Each number is 50 + 10 x the weight over its row's rms, rounded and kept within 0 to 99. Layers, rows and columns count from 0. The size before them is the row's rms in percent of the matrix's.

# layer 6 MLP up, 1792x448, rms 0.076, rows 495-549, columns 256-319
094:61 35 49 55 43 45 64 53 50 55 41 60 33 46 48 51 45 37 40 51 47 37 49 37 54 55 65 43 49 62 57 63 50 44 43 67 41 48 59 54 42 66 44 51 48 69 64 53 48 47 43 58 50 48 42 45 56 75 63 52 61 46 49 58
111:55 49 35 46 38 39 44 54 49 40 50 73 31 43 59 36 54 38 53 60 53 79 30 47 63 40 58 60 42 63 54 40 41 55 59 50 46 36 32 49 50 48 45 66 54 49 39 44 57 49 61 52 61 48 54 61 77 37 48 48 51 47 34 38
095:69 60 50 71 42 55 55 46 60 54 41 48 53 51 48 58 62 57 49 61 54 59 38 50 40 66 49 56 34 34 59 56 49 52 42 56 36 69 53 45 42 49 58 46 54 50 59 71 51 67 60 67 60 31 39 39 55 43 64 48 40 60 68 55
105:60 43 49 45 55 60 47 44 57 43 67 24 47 55 53 51 55 55 45 56 56 41 78 49 51 34 60 70 50 54 36 46 60 62 43 47 50 49 47 44 38 69 52 51 62 52 43 65 67 42 42 56 61 60 56 43 46 54 48 70 54 39 55 66
093:48 69 30 46 55 48 41 49 57 63 67 63 48 55 34 38 64 55 30 63 54 39 46 49 59 45 46 62 54 62 43 65 59 44 59 49 48 39 52 49 56 59 51 57 41 50 35 51 53 47 44 43 31 50 47 47 43 50 51 38 42 52 49 35
097:47 51 65 32 44 29 61 25 53 36 61 39 50 68 46 51 41 56 56 42 45 72 58 53 62 53 42 41 49 28 54 72 61 47 58 36 37 47 32 42 43 51 46 42 50 57 71 41 48 43 45 27 41 44 52 46 48 55 53 43 53 44 74 44
107:48 45 71 46 38 50 59 41 60 46 38 55 45 53 46 59 66 57 44 45 48 50 45 57 58 45 43 57 58 53 50 54 54 58 49 50 35 39 42 34 45 41 33 60 57 52 48 57 58 60 52 32 42 55 69 55 43 56 42 44 38 41 49 76
105:51 23 44 57 40 30 61 50 56 52 37 55 62 51 49 29 46 58 54 44 33 37 45 35 24 34 56 53 58 60 39 49 54 59 67 48 31 63 29 61 49 60 70 56 51 44 51 23 53 44 49 52 37 65 62 60 47 54 49 46 42 41 44 57
090:48 54 37 49 51 52 47 43 36 48 57 57 53 60 45 53 40 64 34 53 61 42 42 68 50 56 53 33 46 48 62 61 42 49 68 38 39 47 44 46 48 66 42 37 67 35 24 44 56 40 53 70 78 62 46 54 42 63 59 62 50 52 50 52
094:49 58 43 33 37 52 54 46 43 66 43 40 51 42 46 40 50 41 43 68 34 42 55 44 56 46 38 45 44 64 52 63 35 23 58 53 45 41 48 49 60 39 55 49 63 37 42 31 73 56 48 67 66 41 48 65 31 28 46 53 48 38 52 41
111:38 33 42 64 55 43 57 39 58 49 63 64 51 42 52 39 56 64 49 47 51 44 51 43 49 71 57 61 55 51 65 55 61 39 53 46 40 55 54 57 53 53 37 45 25 38 45 40 48 50 59 65 51 48 48 53 55 47 40 81 44 48 31 58
104:49 26 52 33 53 45 72 52 60 49 68 47 30 54 67 61 51 48 52 42 48 60 48 66 49 52 40 38 48 55 38 44 53 44 47 45 56 52 48 36 30 72 38 41 65 41 35 51 55 39 43 67 44 41 54 55 54 43 63 39 54 56 49 52
092:69 65 44 34 31 55 45 61 47 60 59 55 68 51 54 73 41 43 56 43 64 56 48 32 56 37 25 68 53 60 54 60 72 72 51 54 50 43 49 57 65 56 53 54 50 61 37 48 56 43 55 50 54 40 50 44 54 49 61 55 55 52 57 44
094:55 66 56 57 49 58 55 52 50 44 49 56 49 54 44 49 46 55 40 40 50 42 42 57 61 57 46 56 44 47 55 52 56 48 64 59 50 44 39 46 27 56 39 41 44 59 58 43 64 53 54 51 51 63 55 55 45 54 50 53 46 41 62 49
099:62 48 50 58 41 41 53 49 46 42 46 50 51 52 53 44 38 61 60 40 34 59 48 62 47 33 47 60 54 58 42 59 64 51 42 47 66 68 47 60 46 59 44 52 59 39 47 66 52 61 29 22 42 67 39 72 38 46 52 68 59 54 63 53
101:70 45 52 35 49 66 38 51 28 37 52 52 40 28 60 59 42 40 39 38 35 51 46 43 47 44 45 39 53 37 50 47 41 51 48 41 48 81 42 56 34 43 48 57 44 35 52 56 35 24 69 54 65 47 64 66 51 54 38 56 65 60 40 47
100:50 31 51 44 69 54 51 36 53 52 54 59 41 48 60 62 53 29 59 42 47 63 40 30 56 49 54 37 51 41 69 42 53 47 54 36 40 41 42 44 45 48 61 51 39 62 45 69 52 56 59 64 61 44 53 45 38 34 49 50 38 53 56 45
100:56 56 61 66 27 49 42 52 31 31 54 38 49 41 45 58 32 43 60 55 44 37 47 46 40 46 53 52 34 31 38 63 55 61 55 36 57 62 23 48 20 53 58 54 66 52 38 53 56 48 52 63 51 45 55 42 75 45 45 53 26 35 67 41
097:58 63 44 47 47 46 51 50 29 39 41 39 47 56 51 40 53 43 31 58 57 83 67 48 46 57 49 36 64 54 49 42 58 45 25 35 48 55 61 62 52 58 40 44 43 42 45 64 40 33 34 61 57 50 59 56 41 54 77 32 69 51 51 60
102:50 67 50 43 77 45 47 44 51 56 45 40 51 56 42 51 62 53 50 60 52 40 57 55 48 34 39 52 39 63 59 64 49 44 54 44 55 47 75 71 50 61 43 63 64 60 29 54 49 54 54 69 45 56 45 40 35 44 47 47 37 45 48 39
107:54 41 60 40 30 39 42 43 54 50 34 52 41 45 52 50 49 44 48 53 58 44 49 47 47 60 57 45 56 47 51 64 49 49 54 48 48 34 35 40 30 59 56 31 52 29 41 44 74 59 45 66 39 52 36 33 44 51 68 59 36 45 59 37
099:33 50 52 53 59 67 38 46 46 48 55 63 47 48 61 47 57 46 50 48 47 49 52 55 41 54 48 58 55 39 42 44 50 39 46 63 44 44 45 49 43 39 48 45 51 60 35 39 43 45 64 59 72 57 52 60 46 55 30 32 51 56 66 56
090:46 51 41 48 46 56 46 61 45 36 43 45 47 57 46 37 51 71 32 63 50 59 73 53 77 57 51 49 33 52 41 53 54 33 42 39 48 54 61 56 55 55 52 39 42 44 37 46 60 58 57 58 62 45 60 43 54 48 47 53 37 48 61 38
111:34 43 41 42 40 47 36 43 57 44 59 42 44 56 40 61 41 39 51 44 56 65 49 25 63 57 71 38 49 56 55 33 60 42 52 47 52 50 40 48 50 66 67 37 68 38 45 49 58 49 76 57 57 42 58 60 69 47 45 83 54 30 49 44
103:43 51 67 60 58 52 53 46 44 51 56 53 60 38 57 54 54 53 47 53 52 50 58 56 53 59 53 48 57 29 55 62 62 51 58 65 42 54 55 42 45 47 59 73 59 60 33 53 61 60 52 40 56 45 58 41 57 50 47 53 64 37 45 59
101:58 41 54 43 48 47 51 41 61 55 59 59 55 51 45 47 29 55 31 57 51 57 69 39 65 60 82 48 53 33 43 61 52 16 49 29 64 63 45 45 55 57 63 45 34 49 59 44 49 55 55 46 64 54 51 31 27 49 39 62 47 52 47 45
089:44 53 26 42 52 22 38 52 43 57 49 53 30 50 47 59 53 54 42 63 39 41 56 44 41 45 40 35 72 44 70 71 61 63 58 32 61 61 60 47 32 45 38 41 58 69 43 58 71 38 68 60 47 42 66 50 56 58 53 31 50 58 52 61
085:51 46 38 59 45 44 34 57 41 49 59 33 37 43 42 43 61 57 41 73 44 69 45 58 56 53 54 47 52 39 38 30 39 62 46 43 59 61 60 51 52 59 54 52 55 63 67 40 50 56 59 42 52 67 67 57 66 61 47 44 52 45 58 37
096:48 63 34 56 52 53 33 44 39 46 46 57 40 45 50 55 49 41 55 33 64 48 61 44 57 62 43 53 41 49 60 61 50 61 34 44 70 50 45 59 43 55 50 49 43 48 50 39 37 60 41 39 51 65 49 42 61 51 40 31 48 38 49 71
101:52 43 57 43 38 46 45 52 71 57 54 54 67 37 61 42 64 46 55 56 44 50 52 55 56 45 49 73 71 45 39 41 34 49 45 60 43 51 52 67 45 56 55 68 51 54 27 42 43 50 69 46 58 53 48 44 52 58 52 43 70 43 70 41
117:49 55 56 28 43 56 46 42 65 56 55 52 55 50 30 61 68 60 41 43 42 44 58 59 44 53 63 37 50 58 53 60 43 53 52 23 47 21 59 32 67 74 50 55 48 42 61 55 48 49 61 40 57 52 58 59 38 61 62 63 51 34 49 43
108:56 58 45 39 71 47 52 33 33 59 40 51 37 47 36 49 35 57 48 51 70 48 44 54 47 53 41 56 47 54 53 45 41 57 45 55 37 47 59 47 44 65 58 55 44 53 50 60 30 51 50 57 44 40 64 62 47 55 42 31 36 60 54 46
087:36 41 37 45 54 52 49 39 61 32 58 40 67 68 54 41 54 57 53 44 48 43 43 42 42 50 64 66 37 73 70 54 66 46 58 41 51 42 53 34 68 52 50 44 52 63 43 61 68 39 63 34 55 41 54 53 45 50 43 45 56 51 62 63
099:58 47 39 51 49 38 58 43 45 52 56 46 40 50 45 49 48 53 63 50 49 43 50 47 56 44 35 46 50 44 69 59 53 58 56 59 52 44 55 53 40 64 57 71 48 51 54 60 52 34 46 59 41 42 60 61 57 54 53 55 50 44 54 35
109:61 37 37 33 46 54 48 35 77 45 52 52 55 57 41 55 32 46 63 58 57 47 57 45 52 53 46 40 54 48 43 59 60 46 56 30 46 55 66 40 35 36 47 58 54 63 48 69 67 41 56 50 56 34 57 46 35 58 63 47 64 37 51 64
115:64 76 43 53 37 51 44 44 45 39 33 38 70 47 59 53 28 44 38 50 39 38 29 51 74 48 45 46 36 54 44 40 59 52 45 47 54 42 50 62 49 34 45 45 54 35 53 27 31 52 61 40 66 46 68 41 39 42 62 56 55 39 53 47
131:68 42 54 55 55 47 67 22 65 54 51 59 61 41 64 51 38 47 44 49 46 46 56 47 66 45 58 50 63 45 40 46 66 56 60 32 53 58 69 57 56 40 47 51 34 44 49 60 64 61 50 31 56 34 64 46 40 56 47 56 50 37 42 48
089:58 53 55 41 62 68 40 32 36 49 53 35 43 56 48 40 62 55 39 49 63 53 62 49 56 68 57 62 57 67 61 40 48 34 62 51 64 38 45 59 43 60 58 46 44 51 38 51 60 60 55 54 61 59 47 41 38 53 40 46 46 37 39 28
074:51 54 58 57 45 59 39 46 55 57 53 34 52 42 29 48 53 46 46 53 69 43 32 52 39 55 42 57 26 55 68 41 31 48 42 43 49 43 42 58 50 46 34 36 46 37 56 59 40 38 60 49 42 41 46 40 50 56 51 38 61 51 61 61
120:49 69 76 39 53 56 44 41 60 47 52 41 51 44 64 57 49 55 35 53 46 49 44 41 49 37 52 40 63 38 61 56 38 46 39 45 35 61 44 27 46 60 43 48 52 72 57 42 57 45 46 44 41 53 49 45 34 36 52 54 57 29 65 48
091:49 51 38 49 38 73 61 22 48 55 55 33 38 43 42 48 69 53 54 53 44 46 14 66 50 55 59 48 48 54 53 54 44 45 40 40 47 34 49 46 38 49 47 58 53 59 56 48 49 67 56 58 56 38 53 37 46 61 46 61 39 40 52 47
112:61 58 46 55 57 47 49 68 68 55 41 39 64 66 39 50 59 63 33 53 54 37 58 52 41 31 41 61 46 33 50 52 61 43 52 61 60 47 49 66 55 56 58 60 55 48 47 39 42 47 52 42 72 46 68 43 42 53 63 33 47 48 46 53
093:54 61 45 49 50 49 46 42 34 69 43 50 56 44 56 35 44 51 56 65 28 43 59 41 61 47 45 53 51 60 48 67 33 34 42 31 56 71 60 46 45 59 43 51 50 49 33 62 56 55 42 54 65 40 55 49 67 66 65 48 56 42 38 61
117:48 48 42 37 61 57 46 54 53 50 63 64 27 57 59 60 44 58 37 41 48 49 43 37 57 60 52 61 41 44 55 46 54 43 38 48 55 38 55 58 48 74 45 39 36 54 59 56 47 35 42 37 62 55 63 37 58 41 53 44 53 46 63 48
109:48 44 42 68 37 73 57 47 54 52 54 56 54 43 58 58 65 60 78 44 50 32 37 40 46 56 41 50 52 38 52 49 56 40 49 50 59 54 51 33 64 64 58 46 42 31 42 40 50 53 55 48 52 35 64 63 49 52 62 48 49 47 52 49
112:64 52 52 42 47 46 53 53 57 54 29 55 49 68 36 41 34 59 25 51 55 72 65 52 67 36 60 50 38 43 51 48 29 46 49 44 49 56 53 51 65 44 49 48 51 52 48 37 49 35 41 58 59 48 42 56 53 33 49 47 38 50 53 53
083:71 44 59 58 65 62 61 38 42 33 51 38 60 45 50 64 46 43 54 38 45 64 53 51 44 33 41 61 47 56 57 44 47 59 47 46 18 33 38 69 62 52 41 38 44 42 66 36 66 48 60 69 49 59 54 42 35 55 54 52 52 41 29 60
086:39 31 40 53 41 42 66 34 51 47 38 47 62 51 49 56 42 51 41 57 68 48 24 47 37 50 50 50 41 64 59 49 50 40 65 53 51 54 59 45 39 76 46 56 48 60 55 51 70 50 44 57 46 23 48 39 53 65 53 58 53 41 45 52
104:75 54 44 47 50 59 47 40 46 57 56 44 44 51 49 43 47 37 53 46 33 49 58 50 59 55 48 42 63 38 50 73 26 56 60 59 53 40 48 49 59 60 59 41 48 55 62 58 48 71 49 44 34 36 53 53 44 66 51 33 51 34 66 46
095:64 44 42 44 44 48 50 43 53 59 45 55 61 52 40 40 54 64 44 55 53 43 59 61 49 53 68 45 36 37 38 52 60 69 35 53 46 42 33 36 35 50 45 66 48 43 49 64 52 72 55 44 45 46 55 52 32 47 45 32 40 47 49 44
103:43 47 27 58 44 44 70 48 49 72 53 61 55 39 41 63 66 49 43 52 54 48 49 58 56 41 36 57 57 48 31 67 52 49 62 46 52 43 51 50 56 68 41 42 63 37 45 48 45 43 39 37 51 60 55 60 46 41 62 61 44 43 47 60
105:54 67 62 45 49 55 53 35 37 53 44 52 23 42 56 47 47 47 28 40 47 59 49 50 60 53 58 46 58 45 50 56 48 49 57 44 56 36 68 46 42 61 60 47 47 64 42 64 59 49 44 58 42 42 53 62 21 45 51 33 50 59 48 53
072:55 50 53 53 63 43 51 53 44 53 56 58 58 56 39 19 58 34 33 54 40 43 43 54 45 54 48 52 61 53 40 38 56 38 50 42 58 43 49 45 34 63 45 47 45 30 58 57 58 36 70 51 56 69 67 38 35 35 36 60 64 53 41 44
084:60 58 39 49 52 26 50 43 26 66 53 48 55 48 52 51 51 41 54 66 48 50 57 51 38 35 40 46 61 57 54 65 57 40 80 58 50 56 35 51 43 56 44 42 43 61 68 43 48 63 49 61 64 50 49 45 54 47 49 49 62 49 46 36
108:58 71 53 44 46 40 39 33 51 53 29 49 50 29 52 50 44 57 52 62 44 34 81 56 56 57 33 57 29 41 76 50 44 32 50 61 49 52 31 47 50 50 47 40 58 31 51 53 61 54 50 49 40 42 53 61 44 45 59 59 64 52 47 50
# layer 6 MLP down (transposed), 1792x448, rms 0.0397, rows 495-548, columns 256-319
095:29 54 53 55 52 57 37 41 66 29 57 36 62 59 56 47 51 56 53 68 51 51 44 50 45 49 46 64 45 51 48 45 35 45 63 47 58 48 64 50 62 37 61 47 56 46 23 62 41 48 45 38 58 50 51 42 36 25 54 76 39 53 51 57
109:52 46 40 49 63 47 43 63 51 45 48 41 51 43 75 57 69 53 58 34 52 52 55 28 69 58 44 48 37 32 64 47 45 53 47 51 40 48 50 63 67 47 58 39 58 51 41 65 50 48 50 56 49 51 64 42 44 53 57 37 40 46 48 57
096:36 64 68 30 54 45 36 42 45 47 56 48 44 60 51 39 49 35 53 36 72 57 48 49 67 56 51 39 48 40 66 52 55 39 53 53 56 60 54 46 46 42 32 61 51 65 40 42 56 45 67 59 55 57 46 51 42 52 64 62 46 69 47 54
095:42 41 67 61 53 51 54 33 39 48 52 65 56 33 63 59 69 25 50 54 62 72 43 58 53 65 67 45 47 47 55 76 50 39 60 43 25 53 43 49 49 45 31 50 41 36 58 34 46 58 43 59 32 40 50 56 51 55 34 52 45 62 43 47
091:46 23 44 47 63 54 52 36 52 42 59 27 43 36 48 53 55 51 52 34 55 44 56 59 52 58 53 57 49 48 54 41 37 39 53 49 44 48 33 39 45 53 52 52 47 36 48 34 49 66 56 46 51 51 57 32 56 40 47 53 51 58 55 55
097:63 44 58 44 42 48 58 55 40 39 39 37 51 61 60 52 42 51 64 57 65 42 53 43 43 49 30 40 60 69 63 31 53 44 56 60 56 55 31 53 38 46 41 50 52 54 53 60 52 53 38 60 67 62 46 45 56 28 58 57 48 54 49 70
111:48 41 39 53 55 69 62 50 46 37 72 41 43 46 53 52 56 44 58 41 52 59 44 60 67 35 46 44 41 48 53 48 51 68 46 56 58 54 55 60 61 52 60 41 53 49 70 31 49 41 51 45 52 37 50 46 37 39 47 42 51 47 59 44
108:44 46 30 43 37 40 35 48 55 45 63 54 68 61 58 56 48 45 41 63 47 30 60 54 46 44 40 56 49 51 60 66 59 47 50 47 64 53 65 53 41 47 46 51 63 43 55 52 63 58 46 66 58 40 54 34 60 58 48 68 44 63 43 43
093:57 60 65 66 48 52 46 62 57 52 61 43 53 41 47 48 43 46 49 50 46 60 59 32 52 46 51 53 50 62 52 50 55 61 42 73 38 48 40 58 54 36 43 42 33 53 73 48 48 41 54 46 40 44 47 48 54 55 60 23 56 49 60 40
096:52 55 46 57 35 41 44 55 63 40 46 43 48 35 49 43 68 43 54 41 44 46 36 46 62 48 56 74 48 47 39 49 57 52 62 41 50 43 57 63 60 56 58 55 48 61 60 48 54 43 39 49 47 40 50 44 52 69 64 49 62 61 43 65
104:55 51 59 46 54 45 48 42 53 64 42 40 37 51 54 65 47 60 54 34 60 52 42 52 54 18 47 62 38 44 44 25 42 60 51 54 52 67 51 30 41 60 44 62 32 58 33 48 39 61 51 32 72 40 49 53 60 38 54 40 46 48 65 58
105:35 56 41 65 57 34 53 63 60 65 45 49 39 62 46 52 54 53 47 48 34 66 55 58 29 48 37 55 46 48 61 55 49 56 52 49 60 38 36 41 48 56 50 44 52 44 40 61 52 54 73 43 62 64 58 47 63 48 61 59 50 59 51 35
095:56 60 54 60 54 54 42 65 61 47 43 39 37 67 53 54 48 45 51 55 53 38 24 50 51 55 29 51 63 46 33 69 47 46 42 51 60 49 53 49 58 57 38 48 45 51 60 42 50 31 30 67 55 48 52 52 51 32 42 53 41 44 37 60
093:53 49 38 53 57 48 38 63 52 51 47 40 53 61 45 55 43 58 69 34 51 40 57 34 51 32 41 38 51 53 41 33 57 51 44 49 62 70 64 47 51 59 53 31 66 52 72 47 49 52 73 49 41 45 64 65 36 40 42 42 43 49 65 48
102:45 34 49 49 52 62 55 48 52 59 37 60 48 51 65 55 63 35 57 42 42 43 50 45 40 53 57 64 44 54 70 51 51 62 48 41 42 63 47 44 54 49 39 49 55 49 55 52 49 46 57 42 41 46 57 44 44 49 60 35 48 40 41 56
099:54 49 60 64 44 39 51 53 49 58 52 63 60 44 39 36 46 60 45 71 55 46 36 52 56 39 63 37 50 43 47 49 47 55 45 45 54 53 62 54 48 28 36 51 70 30 49 43 46 55 53 42 58 75 54 49 55 55 73 62 58 51 40 64
099:52 67 62 31 43 51 58 56 52 50 44 40 59 53 36 64 50 54 61 61 49 51 57 71 53 38 40 43 32 35 41 52 29 57 60 39 58 50 56 60 36 47 53 54 66 57 50 60 42 34 54 63 45 56 44 66 48 47 40 39 51 60 47 48
099:60 55 50 49 59 41 42 45 53 44 45 66 40 63 54 33 58 54 60 46 48 62 66 58 42 38 42 32 33 46 58 47 63 42 53 60 57 41 55 45 48 46 66 57 40 63 67 54 35 45 52 56 53 56 53 55 45 56 49 49 58 58 55 30
097:55 29 44 62 67 51 46 52 50 42 63 58 45 42 55 49 72 66 51 51 42 43 28 57 71 35 63 52 42 36 40 68 63 36 62 39 41 42 35 48 42 39 49 47 46 55 58 55 42 59 35 58 48 61 54 58 62 51 35 63 33 56 57 46
105:52 54 50 64 56 38 45 47 45 63 65 48 41 56 33 56 47 50 54 43 45 67 59 48 43 50 46 51 70 44 67 51 35 48 48 58 47 53 51 43 42 43 45 54 44 43 42 50 45 51 56 51 49 44 44 63 65 49 50 39 54 59 56 36
107:63 44 52 44 66 67 73 57 43 35 43 48 45 41 72 60 57 45 49 38 44 42 52 46 50 35 44 35 48 58 46 40 57 51 51 59 36 49 42 47 48 57 40 55 50 61 69 49 32 55 45 58 44 22 41 45 46 53 47 48 53 53 47 52
098:55 52 57 61 43 41 57 59 55 38 46 54 40 36 49 46 45 48 35 47 47 45 42 26 45 32 32 55 25 53 46 45 50 56 37 41 41 81 62 67 51 57 41 60 44 69 50 50 48 63 39 59 38 56 45 45 41 45 47 38 50 52 52 51
095:44 56 40 52 53 54 50 38 52 38 58 34 60 51 38 57 40 40 53 49 33 54 50 55 46 45 62 55 32 49 45 56 38 62 53 40 45 45 63 54 53 55 52 68 55 49 49 43 57 57 43 55 44 32 39 58 53 49 42 67 30 35 32 50
113:43 40 57 36 52 56 59 58 51 51 48 38 54 35 41 32 67 40 35 68 55 38 56 50 53 53 37 36 66 40 27 41 60 61 42 52 43 51 62 31 62 27 42 53 38 43 37 60 59 38 43 47 49 45 51 40 54 75 47 41 52 58 52 43
101:54 46 38 36 44 41 64 68 53 49 71 55 32 44 69 44 41 49 47 53 47 56 58 43 44 55 46 28 23 41 34 49 46 76 34 55 52 47 37 51 50 51 63 76 44 38 50 48 53 62 44 59 38 43 52 58 53 31 60 45 58 57 62 37
101:48 49 38 71 74 63 48 55 64 44 44 43 45 62 48 48 47 64 49 49 53 45 46 56 63 48 27 48 57 56 49 32 48 57 41 48 59 53 59 49 62 38 61 41 70 45 59 53 43 51 51 45 30 44 47 37 50 44 40 49 58 38 37 55
089:54 54 45 51 46 55 49 56 36 37 44 65 67 48 67 48 55 55 36 39 60 47 60 36 60 67 58 33 53 65 44 51 50 42 47 61 63 47 56 26 41 47 60 38 76 65 53 47 58 30 41 35 58 53 48 48 44 38 63 27 46 35 32 44
084:54 48 59 52 56 45 58 48 37 39 39 52 55 61 40 63 36 47 46 47 36 38 50 50 43 55 48 49 54 56 57 49 51 47 37 32 33 54 52 41 34 33 51 40 50 42 46 46 51 61 48 46 58 52 43 40 37 53 47 53 51 39 34 50
092:50 56 53 56 53 42 55 63 63 52 48 51 47 49 45 56 59 40 59 62 48 48 56 43 46 55 34 48 48 75 52 48 44 54 57 57 47 51 35 45 57 48 26 40 67 55 39 45 66 34 69 43 36 57 47 50 40 53 57 70 37 58 56 52
102:56 48 48 78 42 57 42 57 51 53 48 43 54 62 45 57 57 43 53 47 50 44 26 38 25 49 36 65 43 50 44 45 49 64 71 54 64 52 55 57 44 75 54 48 39 29 44 39 38 54 49 50 47 39 64 50 55 63 50 43 54 44 77 56
115:50 66 46 49 38 41 40 51 49 46 42 31 43 58 56 44 39 52 61 46 53 52 66 57 37 49 44 54 55 48 42 43 49 51 62 73 59 57 57 49 46 51 61 57 62 55 55 48 41 39 44 63 47 35 57 53 64 40 70 45 28 63 45 50
110:64 23 53 39 31 54 47 42 65 56 47 46 51 69 49 66 72 50 66 55 51 48 46 38 61 59 48 52 37 43 37 42 54 41 57 54 55 42 49 48 67 26 60 45 53 44 51 51 53 36 55 51 64 52 50 59 38 65 40 54 56 65 42 40
083:42 57 47 54 56 48 76 57 44 69 37 47 44 28 54 50 52 33 33 55 65 43 35 56 51 23 68 58 49 47 53 30 50 66 59 59 46 39 35 46 45 38 38 46 44 40 56 59 49 54 50 56 58 32 60 50 45 40 46 67 67 31 22 48
098:27 54 51 50 44 49 52 49 45 62 44 54 52 58 54 46 57 33 36 69 45 44 48 36 67 47 62 51 36 49 42 53 60 58 52 48 55 42 69 52 38 74 21 51 49 60 49 28 50 60 39 37 66 50 61 58 56 52 41 37 70 38 58 66
106:73 53 42 51 42 50 45 50 50 48 59 42 38 58 44 64 69 59 52 51 48 64 47 73 40 47 72 51 48 57 41 64 34 68 45 48 45 56 44 45 64 45 28 42 39 50 49 33 40 41 26 46 42 50 48 44 56 61 43 52 34 45 51 47
111:69 52 71 48 49 71 48 43 69 46 52 54 24 34 51 52 57 52 44 65 36 70 42 43 37 56 49 59 54 38 47 56 55 50 64 50 36 70 54 61 48 81 58 67 50 37 48 52 52 56 50 36 56 37 63 32 65 38 45 49 51 54 45 61
126:46 60 56 40 52 51 89 53 21 64 56 47 62 47 59 62 48 58 46 11 54 55 62 49 47 46 49 59 54 46 48 45 50 47 43 65 44 45 65 41 62 48 46 49 45 51 60 48 57 34 50 48 63 67 55 53 35 34 61 66 43 62 62 74
092:32 28 62 34 52 63 56 36 42 46 54 55 54 51 36 45 46 47 42 56 55 49 49 34 56 42 41 59 46 42 43 49 57 54 43 47 37 61 48 77 40 58 43 56 28 42 55 36 49 48 43 58 29 49 52 52 55 58 38 48 63 48 36 51
071:45 42 34 52 51 60 42 51 57 48 65 70 57 54 41 43 52 55 42 59 45 46 56 42 58 48 52 52 55 43 28 48 60 47 49 60 57 42 51 45 65 50 68 56 50 50 40 58 54 47 44 31 52 66 56 65 59 54 48 45 36 71 28 56
115:65 56 58 54 66 47 54 45 52 61 34 55 36 76 42 45 73 56 71 42 37 51 47 66 34 53 52 57 46 60 64 59 41 58 45 56 46 46 37 63 54 43 56 57 44 28 53 41 46 48 43 44 53 40 45 37 58 45 35 45 49 52 24 73
093:40 58 67 57 47 50 57 48 52 35 62 43 54 59 49 50 16 42 45 64 54 60 48 49 33 43 35 33 42 47 47 44 62 44 71 46 61 53 67 55 49 46 53 38 50 50 45 44 50 51 53 62 45 64 33 48 58 52 32 43 27 39 51 49
113:42 65 56 37 49 60 47 60 58 48 52 34 48 55 59 60 35 43 55 69 47 36 42 41 57 48 34 62 77 46 42 47 42 47 68 48 45 62 48 49 50 54 56 37 44 49 37 44 49 33 61 49 32 59 45 38 36 50 42 66 46 30 57 62
097:46 57 51 56 61 46 47 47 48 70 38 60 47 42 56 54 34 64 56 54 41 42 53 57 44 26 38 65 53 61 45 49 49 57 50 20 51 55 57 41 47 70 47 31 56 52 44 65 48 43 39 41 67 53 63 52 48 49 51 36 43 53 36 35
117:56 55 43 50 60 45 48 42 44 50 62 32 59 62 51 41 57 39 66 50 59 59 58 64 64 62 32 40 48 42 68 58 57 61 63 49 52 61 46 49 62 56 52 38 50 44 64 45 56 58 39 53 54 42 57 40 55 46 55 44 37 29 57 48
108:39 40 51 67 56 29 58 48 45 42 60 45 41 62 39 32 43 47 55 44 40 51 60 53 52 45 61 46 67 51 57 56 47 30 44 68 74 50 48 47 40 47 46 46 57 56 47 36 51 42 46 51 53 40 47 57 39 45 63 50 54 37 46 47
107:53 34 41 44 33 55 32 47 53 65 52 57 51 57 50 43 65 42 57 68 37 39 67 27 72 61 50 52 58 51 41 54 63 43 40 42 59 64 49 62 65 34 58 46 65 42 50 44 54 54 48 62 50 48 66 40 51 46 58 60 76 47 41 34
078:38 44 49 55 35 39 46 46 59 54 44 64 65 54 64 57 46 73 59 49 52 43 41 48 47 56 73 41 74 41 29 63 28 36 47 44 64 36 45 49 29 37 54 53 34 59 67 71 47 46 43 38 62 46 44 50 62 64 48 51 41 57 67 40
085:63 50 60 47 50 53 42 55 56 42 60 74 46 44 59 67 56 57 49 43 41 50 38 55 41 72 45 39 37 44 39 51 45 54 59 48 55 69 41 60 51 45 41 54 39 46 30 48 52 59 45 46 42 57 38 51 51 34 45 46 45 41 53 52
106:51 47 53 50 57 61 37 51 49 39 58 71 46 57 67 46 49 48 52 39 38 41 64 59 46 51 50 49 36 44 53 53 57 62 45 56 49 34 54 49 54 49 49 62 62 51 55 64 51 64 49 56 39 32 67 55 36 38 51 46 73 45 42 53
096:50 46 48 52 39 71 57 44 46 46 44 30 53 39 30 56 63 33 55 67 58 51 41 37 46 45 55 44 70 50 51 43 49 38 49 29 46 60 61 63 54 72 51 56 61 47 45 66 59 62 51 53 44 56 55 50 48 58 54 66 42 57 57 52
104:53 60 60 61 55 63 59 46 54 43 51 63 43 63 64 66 38 40 55 64 40 54 64 55 49 55 49 59 54 66 46 28 55 40 40 51 45 48 51 50 43 30 43 47 34 52 53 56 46 58 47 54 41 55 52 48 50 66 38 47 58 40 57 63
105:45 56 70 48 42 69 52 58 42 46 62 46 45 59 60 48 56 41 42 45 40 31 42 62 44 43 34 45 35 52 48 57 50 63 39 29 63 60 46 58 65 48 54 48 55 34 54 36 50 37 59 51 48 53 53 44 64 37 41 35 38 64 41 48
069:35 36 57 59 47 33 57 57 38 52 47 58 54 51 71 69 57 50 63 69 43 58 57 60 57 38 54 67 43 38 63 42 40 61 66 41 63 32 60 55 72 50 62 44 48 69 51 33 62 45 37 43 50 45 46 50 39 63 51 61 33 55 70 48
085:57 52 50 69 47 46 52 63 55 54 51 68 40 53 62 46 41 47 60 55 49 42 52 35 60 48 69 47 28 43 49 34 49 48 34 49 50 31 71 62 64 59 46 69 53 68 55 39 55 42 53 40 36 54 49 34 56 50 46 51 52 53 48 56